Each number is 200 + 20 x the weight over its row's rms, rounded and kept within 0 to 999. Layers, rows and columns count from 0. The size before them is the row's rms in percent of the matrix's.

# layer 3 MLP up, 512x128, rms 0.25, rows 443-497, columns 0-127
089,222,197,199,162,206,191,256,241,206,192,198,162,198,185,176,181,223,225,184,204,206,198,174,236,203,223,203,181,193,214,194,202,192,214,212,177,218,198,217,180,159,200,156,168,199,212,188,194,217,237,198,197,214,147,186,190,214,204,197,203,205,212,168,230,217,204,207,184,193,204,204,184,183,207,222,210,210,161,162,248,219,221,174,212,203,177,224,203,229,205,230,219,191,179,181,191,222,181,224,208,196,207,178,185,203,184,207,240,199,235,203,205,215,176,203,216,198,155,180,195,201,220,194,220,207,203,206,203
099,206,204,193,215,229,193,194,206,157,187,219,227,249,200,198,201,187,187,196,176,197,215,234,170,183,215,196,184,204,193,219,182,225,214,210,191,181,178,218,209,216,201,190,179,209,211,171,227,182,214,211,216,191,207,191,217,182,210,147,207,183,218,239,202,225,196,184,202,214,216,179,231,194,205,213,221,196,201,231,214,209,188,188,179,198,187,151,246,227,212,238,223,216,206,189,177,205,225,157,217,195,197,186,223,217,188,218,191,195,205,221,264,199,211,222,243,171,222,201,212,199,197,196,193,194,215,173,218
104,160,213,232,187,222,146,218,198,202,189,206,192,190,177,239,218,216,202,217,172,210,198,220,188,176,180,175,184,189,170,225,170,198,244,196,212,230,188,193,191,208,180,205,189,204,172,227,209,186,178,205,222,205,185,187,195,196,197,181,164,201,207,197,206,219,192,217,167,220,226,203,172,180,187,194,177,201,188,202,194,216,195,223,207,185,260,197,174,180,170,196,162,174,186,221,196,231,209,218,229,209,195,215,194,204,171,227,198,198,214,198,184,170,181,191,228,227,191,199,222,197,211,222,191,249,197,213,221
115,181,156,188,145,208,221,206,179,200,180,210,171,229,177,191,170,200,180,172,228,171,178,157,180,216,196,192,197,217,194,210,195,206,204,208,209,196,178,207,214,196,195,233,197,188,233,215,201,200,207,216,176,199,169,221,222,206,192,168,221,179,239,195,199,209,206,210,208,192,187,236,198,187,188,190,177,179,200,193,201,209,177,156,158,191,199,198,230,217,211,203,206,205,209,193,204,184,202,224,184,218,173,185,239,171,184,189,158,210,212,190,189,189,189,210,169,174,259,183,224,174,204,200,202,213,185,222,222
092,181,206,156,204,198,167,171,202,190,189,227,190,187,198,202,194,173,211,188,210,186,185,219,225,192,168,213,163,233,221,180,184,207,169,242,224,223,208,140,189,212,181,211,144,189,197,202,190,204,184,216,187,214,232,209,225,223,206,226,180,213,219,226,181,219,209,213,193,185,187,183,230,179,202,208,181,211,196,205,221,206,201,166,171,166,211,198,201,210,187,201,198,231,229,184,183,185,216,204,180,183,208,197,200,187,195,212,195,216,181,200,165,181,169,203,208,233,178,220,199,194,184,184,246,226,192,169,207
097,189,236,203,197,182,209,208,199,205,210,217,163,206,188,175,203,170,208,221,212,183,194,193,188,210,230,199,195,179,220,206,196,199,206,210,208,212,203,236,175,177,214,180,223,237,178,181,212,196,207,202,194,181,213,186,223,187,198,188,183,176,211,208,216,183,215,176,195,206,168,178,232,190,207,165,166,201,198,165,209,229,210,172,206,196,198,223,196,209,181,230,260,221,219,179,136,169,262,209,202,197,184,216,180,186,177,178,185,232,199,218,217,211,223,207,212,228,185,212,168,181,188,204,194,216,201,196,177
100,166,202,196,179,210,216,188,186,185,189,186,201,212,199,205,191,218,196,217,214,164,180,237,208,225,215,204,218,223,235,217,182,151,217,211,207,196,199,179,195,197,190,246,202,174,184,211,221,199,200,188,200,175,182,203,217,205,207,223,187,175,217,198,151,152,186,162,203,200,173,190,208,208,175,231,185,174,203,238,194,207,185,190,177,192,249,222,161,194,218,201,206,177,187,188,200,184,186,169,190,180,202,214,201,214,196,172,179,183,166,246,178,207,199,230,198,218,183,175,199,187,167,199,225,211,226,193,196
100,200,242,184,219,191,185,218,175,216,218,177,193,179,181,210,209,204,203,203,211,184,203,192,226,210,171,195,202,194,208,231,168,183,207,182,187,233,214,203,227,200,174,235,224,186,218,172,227,201,190,208,198,191,193,195,166,241,198,216,168,194,202,207,163,226,243,193,203,162,198,201,190,202,187,226,191,191,190,204,229,221,185,169,206,164,202,151,215,199,193,159,191,151,201,215,217,194,151,183,208,206,188,175,202,213,180,178,233,220,215,220,210,192,212,175,198,222,222,203,190,217,208,202,179,216,182,189,234
098,189,225,178,196,186,217,214,212,219,169,220,182,239,191,220,218,209,206,175,194,218,207,234,180,216,219,193,175,208,194,201,209,177,227,183,203,206,198,201,201,212,184,233,213,194,202,190,195,199,195,210,261,202,202,204,217,202,211,206,167,207,201,195,199,187,197,214,202,216,193,182,223,239,224,233,243,218,181,208,238,198,201,179,191,203,266,238,212,185,210,210,221,204,186,176,204,177,252,154,179,245,189,196,201,198,191,208,189,198,218,210,199,157,207,221,222,222,184,197,184,193,214,187,169,190,228,200,199
081,207,182,222,235,180,243,204,168,215,161,199,224,204,176,211,191,172,200,176,207,199,190,195,188,235,172,209,229,193,185,229,221,187,227,189,224,211,220,197,229,212,218,204,204,209,230,185,220,212,188,219,217,211,198,200,211,167,188,200,205,209,255,218,192,184,198,207,199,198,207,209,163,199,205,177,191,213,216,222,229,181,192,190,164,196,207,188,204,225,195,208,195,183,192,170,198,200,242,225,167,208,219,227,242,205,213,222,215,193,207,173,157,212,196,176,185,228,184,183,161,202,204,165,226,178,187,224,216
122,203,192,206,217,186,172,211,206,208,200,196,193,181,228,155,221,230,203,204,212,168,161,212,184,203,182,190,177,195,199,215,226,183,232,200,216,233,202,180,237,218,210,190,193,208,212,210,217,197,165,229,172,200,206,180,214,207,192,228,189,207,200,174,210,202,204,194,184,198,195,203,235,173,213,188,182,201,215,210,201,181,202,161,147,161,233,200,221,212,177,179,228,211,216,162,156,198,215,187,179,207,221,194,220,170,184,196,220,187,234,186,181,183,227,223,182,193,205,212,188,256,223,216,213,177,189,189,194
107,201,239,183,179,208,201,183,179,182,186,212,215,218,217,219,217,171,211,183,206,200,204,208,219,190,184,194,208,227,207,192,210,173,225,237,213,224,185,207,229,220,179,224,221,195,176,166,233,170,203,193,205,214,178,207,204,206,249,189,208,202,259,203,174,207,193,184,186,223,185,179,190,212,190,195,198,217,221,228,207,237,196,221,186,174,194,205,197,204,175,191,223,202,182,218,219,162,223,222,185,218,188,180,193,225,208,201,239,201,214,196,209,259,226,203,185,206,220,189,186,164,190,233,226,180,216,167,186
100,171,220,187,176,207,215,207,210,220,181,220,176,214,199,188,191,195,187,152,201,245,214,200,154,181,200,186,180,202,201,183,195,189,208,220,173,198,181,181,183,197,176,192,205,189,201,219,188,195,196,168,179,198,206,232,215,224,195,212,214,219,200,167,230,203,213,222,191,213,231,218,192,200,219,181,188,220,181,184,205,209,185,184,239,220,212,201,187,242,189,230,199,195,189,190,193,200,203,178,186,221,186,177,233,200,190,238,224,166,155,205,201,216,177,242,183,170,239,200,157,179,206,226,239,217,215,202,210
116,181,199,207,213,181,195,231,235,169,173,211,164,219,205,199,191,181,212,231,204,195,193,226,187,201,187,200,188,203,195,221,214,196,198,186,225,216,178,179,196,199,179,209,167,209,196,182,196,225,132,201,184,201,173,210,205,232,207,158,187,187,163,186,191,220,216,196,183,198,214,199,181,186,205,163,177,226,214,193,199,170,207,223,221,193,226,194,172,190,170,200,165,217,228,189,203,198,189,191,185,202,223,170,198,221,151,189,189,142,199,201,186,210,166,199,206,199,225,228,230,167,191,193,201,212,196,227,185
090,163,195,171,192,197,181,219,186,179,173,224,188,194,159,200,200,232,193,184,202,207,201,209,217,212,202,186,209,180,201,181,185,175,206,222,206,221,207,220,192,169,189,198,185,192,198,234,178,209,197,154,160,187,220,203,179,185,158,207,178,185,201,183,190,157,211,227,227,172,183,165,193,214,226,221,204,191,199,214,227,214,205,201,197,153,236,190,168,178,220,224,199,177,208,225,189,224,209,198,215,206,179,195,178,198,174,216,206,207,194,189,194,171,224,240,181,197,179,221,205,179,159,215,215,164,221,228,203
113,210,185,176,204,178,164,195,215,175,231,174,189,205,218,231,188,217,184,223,199,219,173,166,208,181,200,204,154,215,221,226,204,202,187,167,221,180,197,219,189,195,194,156,234,173,187,190,199,215,186,188,212,213,165,224,214,185,216,213,203,179,186,198,240,211,191,227,230,204,204,175,200,208,190,177,164,232,200,193,193,212,191,171,187,202,230,183,214,246,225,220,258,202,212,200,174,206,194,189,191,205,203,201,211,224,176,176,198,223,214,195,219,214,182,201,205,225,191,178,203,214,224,185,205,224,159,200,173
099,184,201,185,184,246,241,203,211,212,207,218,161,186,204,213,212,167,220,161,208,196,204,205,209,208,186,177,183,208,211,190,198,196,187,196,190,208,207,186,186,148,193,237,190,218,187,196,173,217,204,191,219,222,206,180,197,184,199,241,220,205,176,229,191,203,192,222,198,197,206,204,154,188,206,258,212,180,176,198,222,192,236,182,213,207,215,219,148,166,186,199,173,196,162,197,208,191,194,180,222,197,210,196,209,210,204,221,157,190,221,199,200,187,148,219,200,199,181,215,197,198,200,183,207,234,186,172,215
093,191,208,188,186,210,205,173,223,211,170,239,210,198,165,173,226,160,185,214,192,161,207,230,181,201,153,178,200,211,193,238,176,191,195,193,206,179,179,182,208,207,211,180,204,208,197,233,196,247,235,196,191,175,222,213,224,223,199,153,211,199,212,213,191,202,194,206,211,215,213,182,170,211,180,200,198,214,173,238,194,203,206,178,203,184,221,207,190,197,179,196,195,179,234,202,188,180,191,201,240,208,195,182,211,212,162,167,212,219,232,208,156,190,206,223,197,176,189,203,229,211,191,192,197,198,228,153,197
111,192,217,220,192,190,212,225,211,208,191,168,171,183,179,214,242,202,181,172,187,242,204,166,220,170,208,162,195,182,194,206,207,184,199,220,203,199,178,143,185,207,197,220,161,195,193,217,204,191,196,192,231,237,212,220,178,199,227,239,198,184,211,199,212,170,171,195,212,194,225,204,222,223,156,205,225,203,194,196,199,177,196,221,233,193,200,160,205,203,184,196,202,192,224,208,233,168,181,202,197,164,215,179,181,207,193,195,193,191,203,188,209,175,155,198,167,183,194,191,224,166,224,227,188,198,200,183,212
051,207,184,164,193,231,195,221,190,149,214,215,245,181,212,221,189,221,211,172,190,201,180,207,232,225,222,207,189,236,203,197,159,193,183,176,204,213,201,208,210,199,210,194,217,228,208,189,209,207,210,198,246,233,177,191,195,181,216,177,203,195,195,169,187,208,202,233,180,163,181,195,215,214,194,188,198,219,197,211,164,167,177,213,204,187,208,217,198,203,209,195,173,198,224,196,213,185,231,201,220,159,213,221,176,198,169,214,183,189,198,221,159,201,208,231,171,200,209,212,213,247,165,193,231,201,196,205,233
110,214,201,165,176,193,172,206,175,218,169,212,211,225,205,214,211,204,160,205,245,205,180,177,165,167,202,205,177,201,189,186,172,175,180,188,210,178,168,195,193,205,146,187,202,175,197,205,144,189,202,210,235,179,152,197,190,205,196,205,194,187,184,216,202,220,219,219,177,179,212,226,178,184,191,194,192,188,221,205,221,198,187,203,197,197,192,245,197,204,209,240,193,184,214,185,219,175,184,193,186,238,208,214,210,171,205,201,169,185,206,219,221,220,222,236,196,186,205,175,199,175,188,220,170,227,196,214,209
104,203,241,239,221,188,161,213,201,215,216,205,172,165,190,185,183,212,218,212,174,192,158,222,185,214,191,218,203,205,181,180,195,212,241,227,163,187,213,196,245,195,198,206,180,176,203,169,186,231,192,223,185,176,231,170,194,204,182,233,188,180,215,235,213,202,191,209,218,223,200,198,189,182,186,169,179,199,187,194,205,168,197,188,183,203,206,187,194,192,193,195,188,184,189,208,154,220,189,188,218,178,229,191,232,227,202,188,230,174,221,213,177,196,210,195,189,202,244,191,170,203,186,167,195,231,198,219,212
092,204,205,208,159,194,191,222,235,207,189,214,187,220,201,192,183,198,169,204,189,225,204,211,207,201,174,232,185,203,219,242,185,179,179,200,203,212,205,192,208,214,249,203,254,190,222,182,221,214,163,180,199,211,181,217,221,199,225,184,180,227,210,207,200,211,204,215,186,207,225,207,173,188,139,205,170,217,212,198,178,190,212,196,213,245,191,208,215,175,182,193,179,199,224,198,203,184,226,200,222,173,200,233,194,210,186,181,186,154,205,193,186,168,165,195,200,219,201,206,166,236,239,176,185,198,195,194,183
012,230,233,229,196,195,211,187,214,188,209,176,178,223,204,181,206,206,194,189,210,205,206,233,230,217,204,216,220,189,244,223,193,240,212,239,225,190,220,208,173,224,192,231,195,223,183,182,220,185,175,198,170,239,218,212,215,230,189,204,192,213,219,211,225,221,193,188,187,219,225,189,165,212,207,224,228,193,202,210,197,180,213,176,237,209,208,173,172,199,236,216,214,215,198,229,169,166,218,204,200,209,244,232,194,183,179,200,201,188,190,194,185,224,159,230,215,207,205,240,207,197,218,200,182,227,206,189,200
084,211,187,247,221,213,204,238,206,202,211,209,190,212,175,218,193,202,212,203,232,184,208,184,207,223,175,240,182,211,161,179,184,203,199,207,240,216,200,179,201,235,191,208,208,184,180,182,198,200,169,215,192,179,199,187,184,202,206,179,158,215,189,199,209,156,187,231,214,237,208,204,226,213,222,183,168,223,236,212,194,201,218,224,216,185,207,223,220,201,216,197,186,239,204,192,179,203,218,197,226,223,176,212,216,176,193,209,201,162,192,209,165,254,194,218,191,214,196,234,208,154,183,218,206,211,209,218,205
087,189,228,241,190,190,240,177,208,214,214,206,199,199,184,167,245,195,227,174,243,182,182,236,185,228,188,197,214,169,188,225,214,194,197,197,173,203,172,219,218,229,223,202,182,236,189,170,231,182,209,167,225,193,198,213,199,192,190,204,204,199,227,213,220,217,165,227,207,187,205,185,184,199,213,222,189,199,169,182,200,213,214,204,201,189,191,174,194,178,218,175,178,169,196,189,186,220,213,187,177,152,196,208,197,194,184,238,195,195,186,191,175,215,202,229,195,188,185,194,204,249,220,223,184,198,244,194,208
127,184,227,183,173,188,206,193,220,199,195,197,150,178,177,241,204,212,187,182,187,222,211,172,224,208,216,194,214,201,233,215,214,200,171,159,191,175,188,174,198,178,223,207,227,191,190,219,204,171,200,176,224,189,191,207,246,191,212,226,243,179,189,177,196,216,198,243,162,175,176,211,209,197,192,211,165,195,194,183,197,202,209,179,189,205,193,219,197,202,152,165,213,225,175,201,208,212,235,190,182,199,171,213,241,231,192,160,186,198,187,210,218,223,197,193,227,195,192,187,226,211,191,206,191,211,212,208,218
101,195,189,172,209,177,205,195,230,211,191,213,227,185,204,204,253,199,170,166,204,210,168,214,215,183,203,200,225,219,243,210,197,189,198,204,205,151,208,186,177,178,203,238,191,161,216,226,221,216,173,175,233,203,224,199,182,199,213,204,176,252,208,195,196,178,199,215,216,209,233,167,209,177,201,207,203,199,190,214,209,198,187,204,192,196,227,182,175,192,188,176,224,215,205,219,219,194,195,179,161,175,184,199,215,152,214,197,215,187,184,217,193,193,184,233,204,176,213,196,195,223,183,220,216,242,177,170,189
097,202,190,182,184,217,195,201,208,192,202,228,170,189,170,188,188,203,207,224,191,145,182,220,210,184,203,168,208,185,203,205,220,193,175,229,224,207,202,194,175,231,194,193,178,168,211,172,232,174,180,186,201,222,168,211,205,242,197,206,203,186,204,232,192,219,164,202,189,179,208,201,190,181,179,204,178,239,209,210,189,196,214,191,218,196,225,200,204,219,207,165,175,228,242,182,180,199,198,221,174,183,215,183,193,219,197,226,226,202,162,136,179,197,213,168,226,189,228,189,203,191,218,186,216,205,222,179,180
096,219,193,177,206,259,199,176,204,210,210,193,179,223,191,175,197,185,186,186,176,194,202,169,195,223,199,189,216,200,233,205,187,200,221,219,192,198,199,222,197,189,198,184,186,180,174,249,167,189,195,165,202,181,184,220,231,198,190,174,189,164,175,183,178,167,223,190,209,194,169,196,180,190,230,196,226,180,207,219,159,188,221,182,179,189,186,188,161,212,216,221,204,189,186,227,184,164,233,207,184,204,179,155,183,200,198,164,205,198,192,177,166,213,169,224,186,161,202,182,201,206,184,183,197,201,207,219,213
077,196,224,198,204,217,227,210,188,178,230,232,204,202,183,173,200,186,223,180,216,213,174,172,212,200,174,184,201,189,227,212,218,172,182,204,197,184,140,202,208,225,149,194,194,213,185,179,170,187,225,214,215,204,221,162,201,210,188,199,173,212,177,213,207,188,193,184,200,199,191,169,208,202,204,195,212,199,220,203,188,224,187,217,197,203,217,196,198,226,165,229,215,216,228,216,199,219,215,203,230,189,204,183,233,202,205,232,188,155,191,230,176,192,204,254,227,196,207,161,197,238,171,187,172,193,216,205,226
119,207,229,242,179,205,186,201,219,204,195,177,171,168,164,197,172,229,211,182,222,203,170,215,216,179,174,191,200,185,241,169,226,174,196,185,213,216,181,243,217,247,207,222,227,169,205,214,188,200,192,192,183,182,180,184,180,193,196,174,210,196,191,210,194,236,207,239,166,201,203,202,205,209,196,175,178,225,187,195,212,185,159,201,181,207,200,210,173,214,217,183,178,206,191,172,183,213,186,218,184,168,177,198,226,187,201,187,180,213,194,223,218,230,166,205,219,193,200,199,167,168,204,213,216,204,186,240,204
023,221,215,183,190,232,218,203,211,222,191,220,196,186,208,241,226,203,190,222,236,212,174,176,197,237,217,183,198,176,236,206,192,177,250,201,214,188,186,209,180,204,176,163,197,203,213,216,188,199,213,217,190,198,217,208,226,205,230,175,171,193,150,199,224,205,181,221,186,180,209,179,200,259,196,153,220,211,196,206,206,193,183,189,176,240,226,197,166,180,209,195,219,168,184,201,193,197,208,172,209,203,209,187,223,186,185,181,219,187,199,190,175,182,210,207,229,221,191,184,197,210,215,238,199,199,222,199,167
113,207,207,195,216,210,194,223,158,217,177,192,206,195,220,206,183,177,169,203,191,190,181,206,215,206,192,245,166,192,197,204,200,194,209,170,174,171,182,209,226,200,172,233,222,189,203,228,177,233,198,203,210,206,175,193,191,187,213,202,196,162,177,197,183,208,154,215,196,205,195,186,206,217,222,204,212,183,186,174,242,228,194,181,214,221,217,173,190,204,216,197,216,191,185,214,205,183,185,148,188,179,217,213,209,204,188,183,211,195,187,206,187,183,188,279,253,203,192,192,213,217,197,165,191,193,223,215,232
089,232,227,236,222,233,222,163,184,205,196,221,185,178,218,192,222,203,186,201,197,194,184,227,222,215,213,196,197,259,192,232,204,203,231,197,252,223,156,210,192,232,226,212,235,221,245,200,204,230,184,203,221,220,204,195,218,230,228,204,201,216,202,189,200,195,189,179,197,197,189,194,211,188,195,203,182,194,175,184,200,213,184,223,178,205,189,185,186,223,216,167,222,225,252,187,216,208,189,181,242,197,198,194,223,209,208,208,215,163,216,197,208,241,206,202,202,208,203,197,188,189,214,191,200,214,182,170,209
109,187,216,216,163,159,168,194,193,201,220,183,182,177,221,194,209,234,197,212,186,180,149,218,208,198,179,203,172,191,185,218,249,212,194,193,194,211,210,186,227,214,210,219,227,193,177,198,189,191,173,204,190,189,187,209,189,215,181,244,212,194,191,212,180,201,194,226,211,173,190,199,203,182,198,198,144,216,197,184,199,209,180,178,201,175,187,189,220,207,210,187,237,185,184,200,163,197,204,215,190,186,201,150,225,192,216,175,199,204,209,167,214,191,241,206,168,212,231,211,185,219,181,218,189,164,154,192,180
102,213,180,198,222,211,223,207,190,232,175,212,197,158,201,220,226,188,186,223,176,211,206,204,196,194,207,222,184,250,204,213,232,193,209,225,233,201,189,188,186,185,207,193,216,185,203,181,178,175,192,168,186,170,209,214,208,210,188,207,207,206,216,200,201,181,184,209,208,198,228,246,229,184,235,157,216,230,185,198,152,171,193,197,173,223,195,192,175,176,203,178,206,205,193,220,185,189,216,175,229,175,208,171,172,178,187,214,179,175,233,215,184,213,180,229,220,218,179,215,150,209,222,195,196,221,209,217,204
093,216,205,174,216,153,188,185,218,180,214,209,210,169,161,196,202,202,200,203,211,165,181,235,200,207,206,198,219,180,186,163,203,207,210,217,182,201,175,168,227,200,208,227,188,187,227,207,237,201,165,228,174,226,152,204,211,211,209,199,173,193,212,214,196,192,220,166,186,164,166,198,179,171,222,189,222,213,235,221,209,173,211,202,192,160,213,197,232,212,180,197,177,200,199,196,171,192,206,190,212,202,172,225,205,196,199,180,232,243,227,155,201,223,213,206,192,181,207,213,177,216,180,205,218,200,202,208,217
099,233,212,215,199,208,202,183,207,230,194,212,203,202,198,199,208,172,172,184,200,155,205,195,230,202,190,228,194,194,187,198,217,224,203,189,186,195,177,178,176,188,205,172,193,221,170,197,220,193,212,184,166,214,155,189,174,184,203,192,198,218,207,217,193,164,187,176,166,211,211,206,200,181,188,161,198,188,183,213,209,231,210,183,203,212,239,223,219,244,228,199,223,175,214,207,181,209,236,225,240,220,206,191,237,188,148,218,197,182,195,202,158,219,197,203,217,195,187,207,174,204,185,202,247,226,215,194,227
112,203,211,230,220,172,208,183,199,227,214,190,192,169,187,211,195,175,196,225,233,202,162,242,222,204,184,188,199,203,209,190,201,188,178,198,199,223,201,155,261,222,189,236,199,151,198,177,211,181,191,197,179,204,192,203,197,183,233,190,214,211,196,233,215,175,207,188,204,158,199,229,169,203,210,215,175,197,188,203,208,188,187,228,174,197,221,193,204,170,170,194,245,222,182,205,204,179,191,187,210,183,230,185,210,196,214,200,229,231,186,174,213,201,215,214,165,204,188,178,206,173,195,240,219,178,192,208,204
107,199,218,230,185,174,230,199,209,190,168,203,181,222,235,201,224,225,192,228,213,179,169,217,208,206,184,163,190,221,207,228,227,165,214,187,191,196,208,194,220,240,191,210,188,159,195,180,217,215,207,189,174,191,191,194,211,217,199,228,218,197,252,192,190,196,167,214,233,199,185,187,210,178,213,189,222,183,165,177,204,205,185,180,177,184,198,192,206,211,199,203,205,189,203,196,195,204,193,198,205,180,254,221,207,183,179,164,197,176,198,160,161,212,246,184,186,215,218,173,186,217,225,190,211,176,193,235,189
091,183,184,250,208,171,182,170,190,188,189,194,193,189,207,168,173,222,228,219,214,175,157,220,207,209,169,180,218,215,179,209,220,207,195,202,237,231,199,196,185,213,226,197,205,218,156,202,214,200,188,158,183,195,210,210,190,200,213,209,224,195,236,216,205,203,187,214,208,214,244,215,196,190,208,196,189,210,189,187,162,213,229,187,199,207,169,207,192,216,213,167,224,167,200,224,183,208,204,205,231,215,234,146,188,201,216,242,210,238,201,208,192,162,219,176,202,207,203,219,191,216,209,204,222,211,187,214,181
095,188,233,226,195,211,187,157,169,175,192,209,232,236,210,225,206,214,201,249,213,188,162,215,231,223,193,207,196,204,187,219,217,182,227,215,179,194,143,183,185,191,197,206,207,219,209,203,192,204,186,205,199,233,197,192,217,188,228,211,203,195,228,220,204,192,160,194,204,183,221,190,203,213,196,227,218,220,171,224,242,217,223,194,169,188,195,184,198,208,170,206,225,200,205,241,247,188,185,178,212,210,189,237,214,202,182,198,229,201,207,221,206,198,183,229,190,235,181,197,192,207,207,234,186,195,174,177,193
112,201,202,194,214,187,212,201,201,177,201,217,192,190,225,199,176,190,200,156,172,209,225,213,204,157,177,217,206,216,204,183,209,191,223,218,160,227,208,206,194,232,190,196,248,225,182,228,189,261,223,200,193,185,182,195,207,201,207,190,200,201,206,214,191,195,166,204,197,206,200,218,161,207,176,188,179,205,208,247,223,178,218,189,207,200,176,193,241,242,191,181,194,207,194,197,195,215,196,180,188,156,218,188,189,213,209,186,163,228,194,143,195,160,187,183,201,212,188,215,209,187,207,180,222,197,226,203,169
115,242,198,177,200,174,186,210,203,193,213,205,189,186,209,216,204,209,207,169,202,145,200,181,217,166,185,205,201,190,190,185,200,238,181,192,219,200,238,192,237,226,205,218,185,190,187,196,172,215,183,166,200,189,193,179,189,198,225,202,214,205,219,193,198,192,207,198,214,169,175,182,193,192,205,190,147,212,239,198,234,183,216,198,211,193,170,169,201,196,207,190,164,261,238,217,186,210,211,211,207,167,210,184,173,202,200,200,187,184,193,157,187,201,185,208,242,166,238,189,217,190,205,171,212,194,207,180,199
110,210,200,220,226,192,162,221,211,194,221,218,206,183,204,233,236,171,215,147,201,193,222,218,201,213,220,235,214,198,191,175,191,189,183,217,252,188,213,195,207,195,185,233,188,205,204,179,211,164,156,199,195,169,217,209,192,177,183,212,183,180,154,199,186,197,199,208,204,199,240,179,191,195,180,198,215,184,213,212,197,205,176,201,212,195,195,172,204,228,206,216,201,205,192,201,213,199,185,193,218,191,217,203,187,170,200,220,232,197,206,176,157,215,187,216,236,181,214,192,239,189,214,219,169,261,202,179,215
100,205,223,164,158,182,190,158,188,167,207,211,184,230,201,219,200,237,187,175,187,228,173,216,209,187,225,222,192,199,209,205,207,179,192,210,218,183,179,205,190,204,209,210,207,182,228,208,197,211,199,195,198,195,205,194,219,211,151,219,190,201,200,220,214,186,205,196,218,203,173,198,222,196,252,162,177,236,203,212,188,256,206,215,181,215,224,183,156,216,210,206,203,244,190,225,221,187,179,180,172,189,188,197,178,206,215,201,203,169,196,212,241,173,216,214,178,224,210,198,215,195,183,187,185,204,167,227,186
091,196,193,173,198,178,232,201,214,187,227,159,160,166,226,202,220,192,185,183,188,246,197,174,212,167,243,198,202,212,216,158,192,196,210,189,234,173,212,217,166,208,202,212,180,200,219,187,175,186,186,201,194,229,199,218,203,191,211,200,246,185,195,223,241,184,178,235,206,191,208,186,206,240,179,205,213,181,185,206,193,198,192,215,201,204,226,181,201,178,190,212,189,210,224,199,230,183,205,167,219,209,218,195,181,200,204,192,203,156,198,211,195,232,209,201,189,212,179,203,209,225,181,244,190,218,221,214,157
135,214,179,164,194,188,215,193,195,194,191,210,174,180,183,206,185,163,233,193,216,221,205,207,200,194,204,206,202,203,179,174,208,229,164,236,235,190,173,166,217,214,219,206,221,194,198,193,208,211,189,234,192,231,191,193,228,200,199,204,202,235,249,196,186,189,218,198,205,169,209,200,174,196,230,155,189,230,207,200,253,224,226,214,199,191,202,212,225,204,211,190,201,231,243,182,172,163,205,192,180,217,178,195,210,208,212,224,237,216,211,172,195,218,199,221,170,222,216,208,208,206,165,181,187,223,204,221,194
115,214,194,185,219,168,220,202,219,195,167,228,168,209,231,208,188,196,177,173,207,165,210,239,210,185,210,185,203,176,200,213,190,200,218,218,182,188,224,175,210,188,218,220,183,195,230,226,209,181,204,155,237,197,200,166,181,194,215,221,206,182,180,194,204,179,207,177,189,177,182,188,211,201,171,193,174,234,194,227,227,218,185,199,192,170,143,183,203,214,165,228,196,223,206,194,199,185,202,208,205,194,192,203,191,203,182,207,244,227,215,247,189,193,212,223,166,206,179,201,175,227,186,184,164,185,188,222,191
102,189,212,243,178,199,179,213,197,223,181,202,182,190,193,184,214,177,193,162,200,200,174,200,231,193,205,170,181,196,238,232,215,191,184,203,208,179,192,179,192,196,163,246,172,216,191,193,182,208,210,179,215,175,194,196,171,211,186,226,201,208,210,165,205,255,210,186,180,181,191,199,231,188,178,186,233,188,188,190,227,182,187,186,169,204,208,182,184,187,210,197,234,193,172,195,215,202,197,199,152,202,188,192,172,197,199,212,190,180,222,210,195,205,193,260,167,200,209,214,181,211,190,187,183,209,232,163,233
106,218,162,166,197,210,182,176,199,170,188,230,202,227,191,227,239,202,190,174,214,237,206,178,208,201,190,238,178,213,183,179,204,203,161,198,242,208,202,185,189,215,183,183,206,198,201,193,212,187,187,206,174,237,183,208,181,201,228,206,214,166,209,200,230,206,217,234,189,226,203,226,171,197,170,205,155,215,245,179,215,219,201,211,247,222,176,216,206,183,211,203,180,190,207,182,218,191,188,234,207,197,212,198,225,176,195,193,211,215,198,182,208,183,208,207,194,183,211,200,211,189,140,192,221,191,183,176,192
111,222,233,210,167,157,209,215,234,211,236,225,205,227,207,219,176,206,190,174,219,183,194,204,190,189,230,161,199,181,202,216,219,166,189,200,169,182,222,196,187,187,217,186,203,202,229,188,226,248,179,204,236,205,206,199,229,209,222,188,226,214,227,190,227,190,189,176,209,210,224,210,204,215,184,213,209,206,178,198,160,206,226,235,213,250,206,192,208,225,204,164,188,220,141,206,182,212,205,180,160,193,202,205,204,209,185,190,201,170,204,211,214,202,199,218,196,204,190,216,210,186,225,199,164,200,206,195,204
122,222,197,191,191,217,175,190,207,208,197,202,199,240,182,209,180,225,217,172,179,190,183,176,240,196,209,196,188,192,210,177,238,176,199,225,243,172,223,178,182,222,165,208,197,186,159,195,224,195,219,167,208,187,196,208,184,196,234,216,211,208,212,200,190,176,182,217,220,195,198,238,206,219,177,188,190,226,228,204,206,213,224,180,181,166,188,214,234,189,269,202,231,193,189,194,175,208,157,194,225,178,210,192,230,201,199,224,214,171,212,196,194,178,183,190,189,199,233,198,182,171,192,206,196,189,192,208,176
102,183,202,196,209,264,189,201,213,162,184,185,184,174,212,191,190,142,151,191,230,188,184,160,198,228,169,207,226,197,211,187,203,177,188,153,200,183,203,206,205,190,165,241,192,211,219,216,216,205,195,203,192,167,193,180,189,193,160,213,198,207,193,159,217,192,207,183,203,192,179,224,206,192,223,189,209,206,204,227,219,203,170,166,185,195,231,189,171,214,206,211,198,183,194,192,182,212,194,204,173,193,209,183,184,198,208,177,197,209,192,194,193,186,194,195,219,203,182,191,215,198,185,223,257,187,235,176,219